Weights of a small GPT-style language model, trained from scratch on English Wikipedia.
Architecture: RMSNorm before each block, rotary positions, untied embeddings, normalized queries and keys, capped logits.
Training: a variant of Adam for these matrices, 394M tokens, 6009 steps.
Each number is 500 + 25 x the weight over the matrix's rms, rounded and kept within 0 to 999. Layers, rows and columns count from 0. Numbers have three digits each.

# gate: layer 7 MLP gate, 256x96, rms 0.218, rows 12-57, columns 0-95
# up: layer 7 MLP up, 256x96, rms 0.186, rows 12-57, columns 0-95
# down: layer 7 MLP down (transposed), 256x96, rms 0.186, rows 12-57, columns 0-95
gate12:460494484499526478482533501493451530510490516492411470512455520514513491420507525496517494519506519512498507535520525510507482497477476483496544571537465574548454521503500477541517485475438526491503473467517457492509473488513522488497474529514483466500456493482489492500530562459500552504
up12:522481511527456481507492504514522496485459533474578517520458535537483532589494467539567475525516555531499443451509448478522507523512489465477442473453515478499492485511493487458481489488523445461518513494483463489493468486487544562516494446493486554477548456498439497450494473527531500525
down12:459506498476493518482540492489520380480456491477513517503510503504484531530515483516543481492526487524488518520521446510504513579510459439468465566474491459496508487482476464454481482493502469487515487520485496541441519485510533553502501459477511470515504485491455457472478486510511469546
gate13:491492494499496494492485479505484490517494498531455499497466493496490507516480531503497513475483516521504454516489468535506518470462437519490548497512473545486455529483485519507498526498498504480513517496507482533510476500509487493516516504499509513561498500500471498512515532503444524496
up13:479473487499478515519501511502508513492494480490489492477488525510534495473495480500475473524469474497485563539450492488493551484519507504536505505511481487515532507473518525531514504526488508472480483491546543520461456498516533511504514482513480493482492486506508508455498514511473483489
down13:494483521534520490510501516533528542475508506487496509494482533474491496502494508497517482466532502525532496472515444483517492478497493486486484516511498459489509515491501459516449458485503494496484554485503506481495500522486475518490504482484519501481488526500463473490517504454526552472
gate14:510516497521479508551495474528511502466504540509509465536509481508502491480560477498477498501479459489474530529501515492488546488477480476505516528511487517485496553437494472497489520495516497464503451494518487523538510512548498445517529453493491495479470513503494512478495516485511511513
up14:460497507484516521512469543493496523515432489479520534499475506495425510520473528512456498478480481461532512504524540515503532480475517452517515518483530528525448508522509487474482516513498501551503508465496489524477501521526494509506474506536509479456507490495550527518552470550534472489
down14:539480468488520519522585497544490443473488509505480466488504454499471500486530510527441466479490503492520512511483504527473482523507472495543476544493526538523470526500464509494532471513509525540531519461505487487484528480465499480505512500525498528465478487461493506543534530488508510470
gate15:486503499547466515508493486521562514568476526494523534506481467483524484477514513535526511508456543500516523499501521513489520496507522505531495506519486491474533471482475517478470523477479491481547499500485495500478512519539502505519539507470482466488488519480499531483465524500475511516
up15:493516499517549448509463473476508497524473460475500518511520499511477515441479507474504503503505461489476507499494500528474528509517485494491492494529474491514499525478443476535504497473507545517507509513525497547479533502531515501509498506487485501515501481517527523466478509544528487471
down15:521546512466495521508566507507500482463527488522481523523525520500453449519496483515498479487507472506485499492535460497505490506492551491504464475480523494498496490483522528469520500530524514538524506501512510465496486477466515490508522492537531494477518508518489487520474477493504488478
gate16:477529517530482521525496509502523509487548522518482493519475553523488479462489448545538497514512529516478483477535481461526470505495492458482516503510474532524517510519492510540535532518510472461504500518485530497557488459519484515511556518537490505505479531463502516482504474503505549488
up16:501502494495531476487499497503525502454479496435508521498490502498541497531468477492477476466499483453520506545510528564505440501509493503480490528517478442496532532545496502496495487530483504508494493518498488465493481516490506494485437500529499523419487527474469530511471499505445500461
down16:489503508499494488510515524485482474484541484497490465493517523482493523529518528533520500467491477461475562488544498544462503479521510458488452523448547525498491502499469496554508478511522537504498529506486533502447520507507498481491525449490513456536493497456450548488542487506492524561
gate17:531507531503458528564472530517514491529538482505540487504495494498521510505517515492489512526466521486466472483483568519483481495496531524456469503507501483504512510481506488494464493499484488482502479509489504512519508481500517532464542497524480497512551442532457475501512507469482462550
up17:530484528478530506539538522466476478493497497542480469438472456470498493480467516535494513516484504524516506518515483522485503469463480492422497505448493481507494546477527470510512500463474515487486518517508531525513524490481490466521487487477454491476509491505453505512495512502477475490
down17:488451491453475496511532491488485467495515484515508523526499511490538481514535501504494481507499579502470521467512488514485481470549486548492516505495506484527488450499483513455484475536499464535479496485493464495500464505468516525501456467495514483542494535509475459510490490464482516522
gate18:499533536528489468516478515473491521484483501538523486462496515547494526506466486490499521475537489526478501539529544528505498491506490501471531508470488508489515474495509523478475493515519539485514462498524548524475465555475463448505474522529500521527498464488484506507497516492517487511
up18:524498526506464509514501487481519513515512471522458528483478484496496517508516473497442477466478497547496459475469479492419474498500448490447489486504521509514510511519531518498520501512497476555531492516485511519481504541451529481551507552477562479515499479508514484511491530527475483526
down18:487490501524428483513478500499542532481505468506536497527555502504484477529499465429551475513516473557497489477503515492525501514491495545526527472494501520527474503508537500450484485512520495502477480511539483496508479488536516489503503483494506506493490530504481461473489491473459471394
gate19:499508513550494514508482513521531497489481498558509465511499495477538534484466500500523511491464517483546513477536489507501471490457512481484489528497547529503523521507448481511520487457465544510506521515480511459510494502476489523493507506514485503529504491497510485509456553535504520511
up19:505460466532526486502505506498523509524503484484477470525489523467477533451498446512529467489560490493496487511511519494508495481555497473502528519451520482499524492496532489491469506498548508538536505535480511533483490455518506475513496483506442527501525507509525511520503507518470491507
down19:501501491481453467516458543553551496521484494498454440490466512496486474479466521487471447484479552502492532512520498526497482495513479508524481465506495498515516497494485518540503471504482524486487478477498539522523477492488492485478513476445488519517488514535495484530474526484475488456
gate20:518516500506525503545532490501493540534523483525508474499514559505493561512477479545516459504473482538505532478548476502484465535487467492506492577484530484546477517545517438526489469484519531503507514518485498502500507467499533484517486479527468499483507503565486492538487534495462545522
up20:486499531525527519470494527515477481504477499505487492522488475486531475498471465481504506462514494485470479518489504535499494521500510499521473487498520510516545467505497508493487504442477528530499481513465516473477487504523500534498562513543448441495492558510487493514512541467518501486
down20:457472529524485483483503551499491477512528511531482429500529502515521473496504476498472541498490489444497509486531497541505456521513482480520501510506538473516496480514540514530499466496512493488530474510513491465502559490486521504485521505498475436482503529494510476514496477453502504515
gate21:522468507497484517513528468523501500458485559495464510523476516514516502474509504506491479520501475496489487494490479487479439545486450491441482541531531512548465525487538482500511489466504497516477520510483521523531476481487462523497454477504532501464494533502530526443471515490493519528
up21:541477509544512514472492484474446506533529489504515519506504524455480509538546498476496546496493532509548487536543516494517501490505461476494546503514455493527530505433507508518496501494499497474548529533515508524506497508558466529487472509491497524474547507479507490494533464482514498497
down21:482454502535525522485505468483475536505499504480492472484493517496501454489513483529498469494521499488488484513471491488538545481543507532476474521515484472525481487462518504496527502500542464464535502500530527525500508485472550539458509517466503520514543499445483506502517530547560518540
gate22:490491494526459525463501487502509500538447497502504512479489517499503511504514469490479520504505451514475498442532486510537469502459507523522448499483542505498520471443474551499533529528510545497488519470529503497501512514503511453496529525512465478479541508531501547494491489508482519514
up22:484457500456485516500493491510492526476519521518518515497490486494557482524486506472517521536479469507534508476451497511475508525459498515540484517505526540502454504459468505436511525476517453510486496478477487503505479497493455513496558476515529501479494541526490498469486503482495508479
down22:454506492475505514523475492519493475475481481488502460480486512479495496471510519479495529461464524498518482542524501477526487481525490510486543513485518487492513500542511467495475467490566544491516501508508503537510455522484502533505441476466504499492523471491482479479473475510551542516
gate23:540490494543520495517492502514534545490505510491466481497491521530511483493495424477516533543491479501482546478465486525508502501516469523490483531488538516476469469452505502490502515513491481537483543474454453471518450485513491486501545512530513493486504528516496471490479484534494530515
up23:484494481512485490514527456538492489541482534474509484524508505506505469439522524503514474524504485507502494507525468514527490548578493516461477496514499500472520521499483506505483504516495483507467498537527520551511466514430533542479511476516521461483511461536504481461492516445525501467
down23:465531499486510511474525495487493440515468534505541541508541550495443545488506477498547479501489512487482508459550520493478532484527520523480489517543476512496490460506486516503519518541488472525490468493484503492516492469479534464508504510487493494512524533486460487508481475521454463562
gate24:508533488511502469527498461490504527520498507495474483470478579534511534537485500500470499525497520496481513472507473535531480485502513475522485530505487466467517464520509480474475517534466525451536506513504518514492496466515544455537498503538440492509528507503514494490490512461457511567
up24:513507474570477559457471502522499510488482501472501495506492491470545479505540462505539514503514503516499441541491485528516548512535532482489542498541499503515555496507489534526497480495556487468483469516508484531514521501484526501488513483523501500489499552527511479510495491475509474514
down24:543517499505481488518459476514551476522486496528497504484483554451505491481482466504510472560508541523470500477468498535506469498512515501526550521545488525494506498490476541514549522554498524488523502475515507514512479454484507502500505489494494517498491483565476505504498452465482529510
gate25:477508502503504509543513511478530495518508478519494449461485488544503484498500490467485490452461509501480542501535505533545444485492489535458507491501538508498545519486507462474486521549441528488528497481511469533494465540536484482522536476500489502516504506490500445478492499497504509488
up25:486479493489496502498502483527498530523521501520486530518509531486497481477488414526475515480505534494512488431489504488509532471521473494495557502505551526490544426489511473487500507508492504490507476518513452552484505526509506508475511482512500492492497473492484491442550513524509495497
down25:495523488486552498512488545476494497466470453503520496501492447454484487462486483519532505517526546474536475531501510476476445529472476502495450492497530493505514511501518513542558512497493486537513495496519509528496514487498498461475514537531472503512481512529555505501519482475478477518
gate26:471492502491469545510477529514536486484479521487517482469518493485541489526535490488531521513466475514476528481534477495562460523452494513487497522531487491502546466525518522464549531492474582479518498502489491450505512486521509466518519465491432485480487528462519491474517492492472523498
up26:494503544508484524504498542487455464472510473514543523512506468529467484514499495460546539513516513537446514472516492527542487500486517501535539476471516474505486468541517517479520491494530519506546470471513513501488491497521521495512514525486463490522527560495540499532479458497516499492
down26:484499503485483497534475473512517514465513524525475532495501497492505469517520520494476483521455496524495540515489488528472514512475468507537466444472469499489482511510504488495497487518497469492482529503506503533498481538501464531521521512505527509512471418493482509496480518501542473392
gate27:456498476502529528492503507490511523540493492463483443498475520521455511512506508488515503504546453534477461507500509508496517528448471499442485524524484499566535575479508470550501526480487472473499507508459443505547525463481457535473480496523524524468514483502499516472533541491515512506
up27:520523509526547476509538487499491503521515543472575487495494534534515477543487451494512555557486476481494527509561511495537518489512486461473503484518490472510540488463509515478475503486513534488476541532487500503514501565524512535524495501443519489495484515513501520484526493477476521503
down27:489513495504491488539551513510558529480475497481527517493497492493536495515541515511482509474499494492504549497487446506520490520508514518504492465479513498495467505525476574464500510520501555520531495465492467544493514546507491558517509531475520484515508548512456479502493487533466461483
gate28:484533560506508499490444528528472499495485513496505489495495527544491488507502511501477501516441494482484510501514497513465484486485506518509506504547505555506477495513503502549459475505477496486518519533514497479526490495533488522498519505544536528470483506494496495505476525542500481503
up28:560484473486525540465535483484561475504461508523533556489494502487509469454492536519493525484515536525543503472516497509520477526554522507457533485475534540489535500485492500528487492473488542504512496506505516509494505523493530530518496523501478484449484499515466521477452471468499470464
down28:501482475521479499527477482568505473492499515499496516490502479485491501487536544512449499490509507454453507519497465524516491532485478499484458534510502504448472514499496514503516499481490501482526501553464452521437487508530508529500502457480526481487575493510524495515529456517520534503
gate29:458515483481469436571467537491493539560474451539460479500533484503490479500489531518529518524465534526508503460497525525506498559494506465506505537521475481529518509539518467507496546509506513476517476507537525503548532483476523514485513522528496502536490509455511496518500472516523501515
up29:494519449471501516488512499550516480463502497514463483513529484499470481526534493561485494490474540494474572549495526506479502537501488541487496510502477484481489463515480524501476467512474493469486516509529503497502503496491516534497496540501488476509502517499500510508484498485499507497
down29:494532448465512514504529494479522474470527520486503517509497494522494485518496430481496535466491480561488491515490544481491489471519487484518497514480515503502500451499529539479551515462514469494510489504492478521532505494488493529505479480530468499505485548505490509502519534491470536462
gate30:502543536495485493492505530517479495472487521512501471507468537519467515509508487464474473508493514537489498504495487475491523472483484504472479532521522546568462520470509505511480446517459493511496484558489558473497506521497511514496496528547504524472551458510509472500511583510538479554
up30:481483509440501518535458557484520481525522484496468501519434470499499517478506533484456456519489529503481479512478466540503486500499516502546536496477522495515492497546510518514530497492481510491490495508494519476499507515463517486478473461471551479504494532524505543541485487533513514517
down30:503457525496499479533544515526508490495526484518488482527513478527483524501439503499511489485496492506500494486523513497459488463479484479511492459480522476493494535466490510516449513519519500524472479546489543507471454522496494447502554525570507504465495554520521507520532483483495510499
gate31:459524453527444478503507536493560499485456496486495485517484501513468493511501498476470495498508551521471531528531548498452484476485487477481480511495458521525503511484501501502498519479496515513529475534451497499534507513495493472496464521483512514534462491500469459523524572469545547504
up31:496498454454504513517477482517504465506445511513529488543476498456491518535474482468495508535498486493470506464515492476505534523524463482446482486507525518530552506533499506457493481477547474533519445495502512478534504525500519496496488556538473475457505498530480518491500518486513507524
down31:467489465488498508481518530517518494515523480461535495528490498506483509501476498456513510491525517471511506503531529507510515500500445460479519472530523496474496499519467471502488521480482475519530460533506510476523499518556525538501461477486496522435543505490514485490484547549511548519
gate32:499570491518484476501482556528490518521513513565500498524462490561443509480484524485500523487506533498491544490494505532511477494515504469512497528526497548476499443505554432525499492467460544519504502507497523535496506525511522484505491525525475504493495530457464497466491520489483475509
up32:519502514470537509548516455511502484456534493523511482535468487515510528470544476488512448533515486530468475533507535493486471544453509475501519482482512484507482502488502515489524548521515495509582525473504495472519495513515471485503476508515492497469492493541539495505498504485472524522
down32:490524472507484459472547515477522515486476520546484462529452450528498497451475504497520524498471533518481506453498504572506502484481477470504514540521456496504497457477483456527520482480466484535483475490492509495492578514511493511496499512490497489506521536479475527505489516497487495509
gate33:542503515510518472496476520527472530492495482534496494532489495523526489498486533474522476522490491487471493527584491484495524494464513477488529540508508489511511494510492501496496482512451536528529520516489515523524513490456497507535462418478475475485515497481458519500506543463551508482
up33:485515539521500462495506482486502462495464485529462511470475488516472518529510486520487504503514480517493440541499503484531482501514506529499484462520555453508508502522512504536493546516502508472571534464521504507544499511464468480534473517483537483538508524486486484492537496475474531508
down33:505505542507531507492440490505492497469539471506496475522475479501471437520546486522471509497507509490507539491526475528453479499471450461508494502493485516488526528516495521543477490455472482513479485454538497504469534472491521471462509487519477500518506444487497487475495581489498500533
gate34:524481503541481530467537487485488480487509545537491529475473461493495452484555466498508485520479486526467505531511518503487504508503491492505522512527463488494516478457518513543511515486504519491505520498491538478510487495498497464507495510504484516476530487525545483549506462480524517523
up34:476471506509466534520480522547491504510516494475462475526495520504505481493509523492516499500451517485497508508517487450523518474528480527461484490507494479501502497470494504504505509542474496498477507522549469512519538534554463462526525565515535497483499506548471495540504501544523485465
down34:511500475493497533454519484519483489495496473482495491477530512511511504496512505493485505475467491493482469439502490481525494520452497476487540441529528496504504511521517491478509505494513537513457502518514489541492499478453543477503485493480511536490466517508547517481489464517502512489
gate35:514497472494468513501531529524532531489502489521531477506490507490484531501518518493554493485482494565522516496496490483498481534465454480473533532479483515521501510512546511475504499507511511489479493494474501508505477467487483450471481490484546531556523492496506443500506507521496482463
up35:488475511510494507520525503513497490497527538538489487513501481480508466495503553544479444472506519483542490475502483481510490525492516471510509484510531506483532534528494472504497530486494478520498492465448508482517483490443516497486523498478533476468472505551524475486510477461506480460
down35:556475478502522511499524511508477464515524517483544498515460487511500481501530498489487500499456496496498484483483516461515502517514525445512512501468490522489520489449471480496500474482467506497488478474491516457411519487454526480503527504510520496518513500492559480496548491511464497529
gate36:504533501507479489518505503513506506529503490515422488499501502496520481542511475519499498485542523522459504557473488509479483529407458497498525542468517475499489535501464508516505506518490489531511503456488479549506501518506506483471513464458520509522524521486503469501482529519448492504
up36:508518508521521479498490496504518543448519495476469503518517447505461521492510508487468544502458533474508516482498499519512455532462528515464474507495479469471484504496533522490539511483479451540491492467499487454490492469501472509478480517479542513473527510467520495540510474515467518509
down36:519533476519542526509478505461502530535513454511465488533491476504523523548480470562518529512521465522519551491508530491507509497490502489534527483469474490526520485481487473512501476530517500493542490515453487517559479497519487499493443488535485532486470500511508548490513481472531512509
gate37:494533478548439452476506523559436514521456569512468512491449508500551503472526479472544517527488564509488510529482534537545519537488521451474497521550498537526518423465488518529522546463500538510514468509473509534527515524484527502528495475517520490497497531482515487489498510471503479515
up37:487524483486536469521479456458450460496467508457517489460475499503486456476511460455517502519502465487444532540533473486520522509530449485477482478480477504478469468520518428550464490534482495529531547509465515477504491491527510493542544469522513533465539511464494495516526488509506475514
down37:565490472485501441477429511528525480524458565473502550473530488487514499518534489477492460506457524504504555513488520477536520523509471459514481512517460525467483487464481488536506510468482535534517512531487489529531504511502554511552479512471538522493539460516472540487473481477490478515
gate38:519523557469498472489497542483511506500522507516518479465492528523491513479480505502483487496535540478490495516516526490510505468495501492521485488505529484470471493512484469508491484516455518475503492528501527506532472523497537467517498488506521502527541479504500490494505509497497534513
up38:485508482493507504499488520478486517515485498444490429524507480481460476490457511503533518487485480489497517503495472470509456493520526525481467491504523523513524519487465462534517486452526521526507502519511475489536525524503538505466510466477521497473507487484526507497516474496465483450
down38:517528504480516525505475502501527551527489514521497445501488514501522497509515518532477502500516539532481488509504526500489541473510533512487535515489516467531524531497511526503518524514482507489511484479488542501534485514484513480492536565499489522490541491547544519489518481492532493508
gate39:556524504556453518473499552488541484495498466501437431530483490483517508492513488499470482513523499496472536513495516532509476540467542444499558527468527456528495488498546539482480479521553542509519536452483473500526515524469462497439494511515524532506520559512490504505527516425492529550
up39:528504504498499538510501496472518515492538483444498484498507495478516495516492452505516461464436561465507539498526482514545431515535540508520518514483542480538501529471478524497511481564475472517503527491519484484513507492555500501501504512504518495474452519468529507517525502529469553462
down39:483492496540548525508527510549421493560521501466480451520507534475494470467476531503520463516500515513517478481482494497512491527498477492451485487499526500579486525499485477503477513509486482461530523484503501522492474449511562522434495522462506555522461518530505509480541489521514483521
gate40:508485513498488482551540514521497508509504501559531487524505481466491498481479550474517523498469556503519523560550522537474471492513475443483503531509529537516522492539439494505512510530505501483523485507485495488540483487479538507502507485497516525529453496535501517478522504450468469527
up40:485537535455546487502515510492559521469528468463500510491509493527503508521499476495465451473538499520520489489489469507489497494499507497529502512475533454480513505499515484489523474502466489462518499571485485480464502491545477541483467511508501568502540476535525476489511543512444502474
down40:501537528507476501472424499508511558528532456481479509483524481523536548515558449521480518511496536506520503520496462473530498439516496490480498511478500517531515443473489516511523526508496538495501538501483515492504521534526499511480508509453547542496532503539473524485528502491519476452
gate41:474492564503504491508529559516475542462526509494496483452501513531490507478506539495470506461497493524501489489530499565507491529473507472549498548512484523481511511492468500511511492500430530469510469540492511506481552510505487471479486549530491529467488536522526537471472505487474519503
up41:545491525476502472480544510496499500520478516471493505485533505511508526564542489498508467516540499493515442492477556463517484487476526513483490487541461529481569480473539514481490452511531502511523525497524544504511498522515461536519514495482535491545543485450517485502545549458491521549
down41:520517529468470494414439487550545486514518540513459541521490513487455495477524509526514519536535474511508534503539493488512497473494484520443504476467474485522490460485508530508516500513521494505483446517508512515447497526523478459490489513476473486548548503486504514541504467475523480489
gate42:501518524479468502491504535525515512506494499484481461505484502463500522486539484517516479460500520494481521520514503490492433483483475473452560506502517521530490492483505508504492509454481525554477508482473489522495514559499470518460483461473471497506508524494530480522529539549497486494
up42:441481474511514516497488480514534484527476545478461456489514495503540510521513458459472490471455497467472489488504487461444469508488472552467465486502492491498528497561543483467469459496479490515475490513482515530502492503471503510486491487465500525500486516488479488420505483500496503539
down42:534496509482552485522445557516511498467521490478563525563521495520514531518503525503542489499464495506528490490490505498556527521509537456512504560487486507533475517481481486509479523447531494538535497520492489479494522481528523508527497509483505476499503485496497479503468467491516492521
gate43:511492496467498520510507489495541528512460494483528528458487521481490467481536503503498501476506499532461478496506518476467486512481491493487508526489476526523500559481504513432479498516495463513525481475536523469492519508496479484533457505543486497495498486529516512503511520499490503533
up43:531520542482464481535496508455499529487479530492517521494539510472486477501521501481450447498500484485489535526480494494480516455507523504498542503474499534474508516471461487481522488523474505548494539513514505480483494477562513482468515516515509539519479483457464496434450510494491473493
down43:486555563506499449528503487500477464484525475497485503520495500535510537452488497533505490485494499486489498549509493494497504514511538546504472486474540530482486467498531519479502464517493527538481503505474471532507529486509543518491490469447489464478494492507455539517486464487488532427
gate44:523515450505488489512492490511488476497528494556461483482495506489492509461496492552467529501526516514480482515503538535501490512479513508485496482476505490537513524495552482495502522495508564499489504463482466528493528473493473449450527490489526435501509497491476523509527476467497494544
up44:551502484474523500485482494496514477500473516494487461526526521523504472510478506532549469526551489512548472548508524463472522508437467500532508490483492506521448507531499506549510482508474492505506525496525500489526482491536519498519464464476553495498479477480530548539504532498497517522
down44:489486516506489517447470499541519484538464502496515545487500508523531531488512522486504491482511522475540500516491499481476498492501535512509499453512493491473495504506444533540460540479514526488477520524468531521488477503492487511498497445449503458500537479530511529550486473496547493429
gate45:525514479467496494575479510508546491516493465485520492498498488486496484508487500490455521481434497505428517481465520528521503499472526539473508536482471492501491497518506518485524499504487485495526474510508451508515496511482486449477503483506512490529509524539485498530461495522503491518
up45:529504518481518486518471460508479499450508503461511526514487464529512516470473476467521482522486519539524490460518502479558528494549493536470555506457472469507485510541496504490519513516497502507508483521540487516496502523472521490443514439509515501507467447493505527485472516518524458482
down45:489490516469508544472556518509487523467495521520495502476568516506528491496525514500520501517492497511546481481520555458526437451522505505518470404528518498546496493479498499494504544514490469518473506504463493524496452497494490491500486501502497482500514451489522512489501473517463495480
gate46:448519542499468518454470534521514529530503481504480517474501520503514510501482483492479527496510478500491502471490474538494506507494551487548545532482473513486482485527492498458506500525521537449537455507505471493505495521508519499479477488504518518542490492478475515506501517462482481479
up46:478496498486542477466486487511524487521490443506513498518506487484499500491522487485496533487539432487537501507514490504475512518521511456509508526495511488546496507529497530509476502496502498499514477545479518496538544496510494524457522512519531529465516550508517526485464496513522473516
down46:517527510484480468472509514511505450510535488489472502479491499480508491487463471501474494493520474487483474481493486583471496507483549473528507544504505537492444503521487519492473507549501520465493468504488489477483488511507525477478501492480500517529507524518497510466525537478478518475
gate47:483531505506488484511527479498465473516503482580511480500451532536503493467516523505522495512512509500474512490495496497540522499532480496473535502491475507525496517481524451502507530542526500470522511497529490545533510488542528495499483458542495455498507453517481517461522559445494521468
up47:486489484504496503471482466479505495532458523518499504468510508553469496536511481456498524532466478530489472510493526500494535461506479499453513487481473524465501483498488497486546545464505502484501500470502496500526471536504488517524526528504512488526495481523501527536547506544515480540
down47:512482501500550510469469508495513549534518480511506470486505488502511544489508550545501485506519477469538540526528478466508492505479463510507536479518520514483511495510504479507503525466502501507522452500536527500530463492505489467488511527469507479494486469526492487529515453475500575519
gate48:464523503551511472508448506542498511493480480553477471519464494501546510466482490468507475484528512543491497493478498489523506496510487459495528531485526505548525561483467493505519483461475503494486520519494502528527544496451491533467513487524514516491560535520439498485494508449515520511
up48:478504493500458502489493554445494468479492508465516503468506479476490520460428513544498456468520496490527467553538525483489475457473529529514502458479493464531540550483448483508478516507528499439510508503518509475508462513465511495531457470494497487492485473497461475535496523534534529523
down48:482487524510491534487504497489526484507501515465497567480572477480475481527499519501508537487504495471509527476508497474512497522518457513482472548514504451466488501484470509490495564515472516512494500522485499529507532540517417478454474516487522491467522514486493504530510483535480471480
gate49:526476525450458493484523532510537494532458451532516492492528510534480477512502473516518499522511474541463486482514464500504493488487505490470506502537499481487525551507520484475504531550495495539505504485509486494510533538484470509524548540539462492476492489541484535456499472523476520502
up49:502515532506508486439495497486445477467471494508486482515505470473556505501479468498511547552506462537520495489526489524525512471524543493453481504531508497494530523498478506493521533441521535520476496484487458488520543527484505486493519516493458523466525535502457493505475489491524540530
down49:520494511471525513508573482515493534521492456503523503513545458510536491521497441498494525484502514516546479517517531469498486540515526466486473422521531491498571477514506492503478504470500489531498477517516501500490449499496489477472497504551509500496457493491528499487510542513516515521
gate50:484504499495480467514495502524529508504446523550484528552474484477494485477505514476533473486513521489489544522523502511510512542484489420499490547511548524515524494524512488544514523462516493514518495495495456497534515502514504513545479488483462507456514472484431510491472468516449524490
up50:506453481443509489533523459487476478493468498516476524469499472481497476506519493509521485462508492499540534484496471484465508522500492448485452497463494478514538492519510523516457513491506471496490484472484520460489469484471522514507458501483524517471494474450478472476511495569483512478
down50:503489503499531512525458493448477547504500494462456509528483465527538517520495479497548529525523494484473506494481493449545486515535547535493506513529508465497487447504520533481437472491478522494505469488512530513483521493504495478527524506515533516524511534495487501443482533527491480465
gate51:509522500510477509491496475502474501493510528540489475520450482484521527508522510483515507510530481496473442465525517483549493514479502476525509508521463541522487493503455518506508489490500474493547504505486515551511546564501479500495490492477520480509529486508534480453533503450479513513
up51:523493519529473503519474489487498537539542518459487520497511513494507490516514501497489535498511481493514531507515523495437530482509523465495509515444548480506496475499493496510516478500542551487498538542492478472474536489464457481485452505493460495466522499529481470474522507485542525480
down51:492487484498495499503506470489508485489514485464529479486556500513483506480440480462491507488496507515470482484502492512503513458508510513472502510502470451505535514477534472489495493472493502462498503520500496536516498509448514463539474519474524491474553553455512477486495513502541444536
gate52:500515493509497482528493525542487506459407542477483519522480502514473487453530486505544506488513487481481476526492505508506523543518441477475482546555468542561505502527496490519508509465485474528543495514505498512546568502465535532521451505528497471469507488465494483469516513482510486476
up52:463504481509523510493547456476550509521500500512499478457490510519492504495521501519467537481486532542508489478509501501503478471515500516493487504490466480491515506526544515458493520485496510480497489480489552448505528489547463458486501545473526467494492431564537490514488446523516472571
down52:474440528490478503518483487483527481509511489534508512492526514502488555489452459490503511499484528532514539508500484500510498470500438507457512459482474450448497499534517493458518542494508534466525543456561520545496469509489503524497506496479489514477510521499441517527512496490491532438
gate53:441506537486470534506492504502481516503474500517491525495473488514478487508503486470482493472540472507504500503517523485504512435509473489487523497518511525523493515460492499503537519520496498524495522501486516473464470522438462476479507498517469477485482517515458513493526539533482496490
up53:483518495500492517491487490514497482477517486479499502517454500450474502449522535503472499528504494476505490557481507491470504483501524460493513465491498526453525479428474502525495524479534507511502520498508501479510501479520520473461515473515452468485459518478473508499531500456483477507
down53:510515501508464524506510506521507528545473506533503493508539522498486519525526497493481489476489489495499551445510488475503485466527498518499472523469509512512465506512545517519522530478520450545502500490487509511484499535482481543537521485503529517517518529506491491512491518560459524521
gate54:464517560497530515534506521516453501476516518506519439493518549531477478456470480481481509475502456515487540517487492510479532479496484476508500556512579521522507492501517469482514453474513488489529502495465459497478490515485532488455514460546484500465514522474527502473513486441451509536
up54:522499467529476513489526505517496459492508473496499483508456485502486470484507479481502495546440530513461509487472507531499498508529461523482525455500490492544511541485513481511481489510463485489518551441502499498495490526496490546469486551541491481511552460481477497481574486501443457491
down54:492475524526518483488545487485454486498524523523463515513520466453520463486500489505464514554477493551475450521500510498495451530482539533489464462502508527509551497494493493522516491474507490481523524487482504483484497473487458558457472535551498486548531435481519510496544469530542462503
gate55:522528520470490484503466495455506467445504528514473490476459479503462486471467518501490516520486444502489521508501457519476505492492498493492516528472527524498519503530490495556553468513484501462547496510528502491508483547510533480492520476573532509494495486513505528497489488516467507529
up55:489498470534465533471489523503517478490480453478473525462498474499530503468472463463515521491512514500514509514462497539469471491508528512549531512462515501518489509520508508479470450523512504472490519534472538506481503481525488506423502562464536496502494540535495530494458530457443537488
down55:500447498492487493451502483450493561500512473510468487522528497508535530482477491509464481528523516531565496503495513525477483548525502475511539493481473505521493523554465467473426489495499476495522473492528493537505513521486484491472459534520486556521515521543499464524487529488520539520
gate56:504545498494482515505516464493492490464478498437491477442517499531472549522511480491551490482515540530470484522531514528504473477447481465539486486496510519506469512514554449504512482546449534507457462511513482508515536505514512476536526496495470512520517487486465487469505526520482502518
up56:486510506503529466487498485527489497447489460499491498522516476506466474513464483449480494459497454510518509511524508472467452500521477469437476496494545502524526472488552499492479458513475464498492526479498498513508488477484500502515477505482521546490525465506464499498475505549538502514
down56:497502514540506483499505470529494497501478505485519472483473531500502506567501505497536491499485501505505524500516509491513526488520461518498530512518496500543501537516476505517484459497503526443559493537523486560570484498514532466547467518519505499500467505488521496480484509497482485450
gate57:475533495512455452518523472525493477518426558510510518514460544530506518433495475535516500525466548499479508499501539542518534480523505463500511526503548491524517434497546494535497495471487516477560525533533473551546515531450524496491490512569454509499477475512503540466458481473454498533
up57:545480508484470536494477474552497496560522484511480490519454541494526506513522524484490513491505515509490498495503476513509569504514531515486492504523534507478466470517466531479466570472509490523500497497497465532510511562488490521460516547473489449526510550560489491522547505497476468502
down57:470524505510495502502470512530493510501499469505505508551483469480495552467506518510470481543497511553497486492527503509511480516472555512471449430499480502490531529525509510480534519495507503500532535502493474529516480514507523570476506510480552454521482518516525527518482525427541528541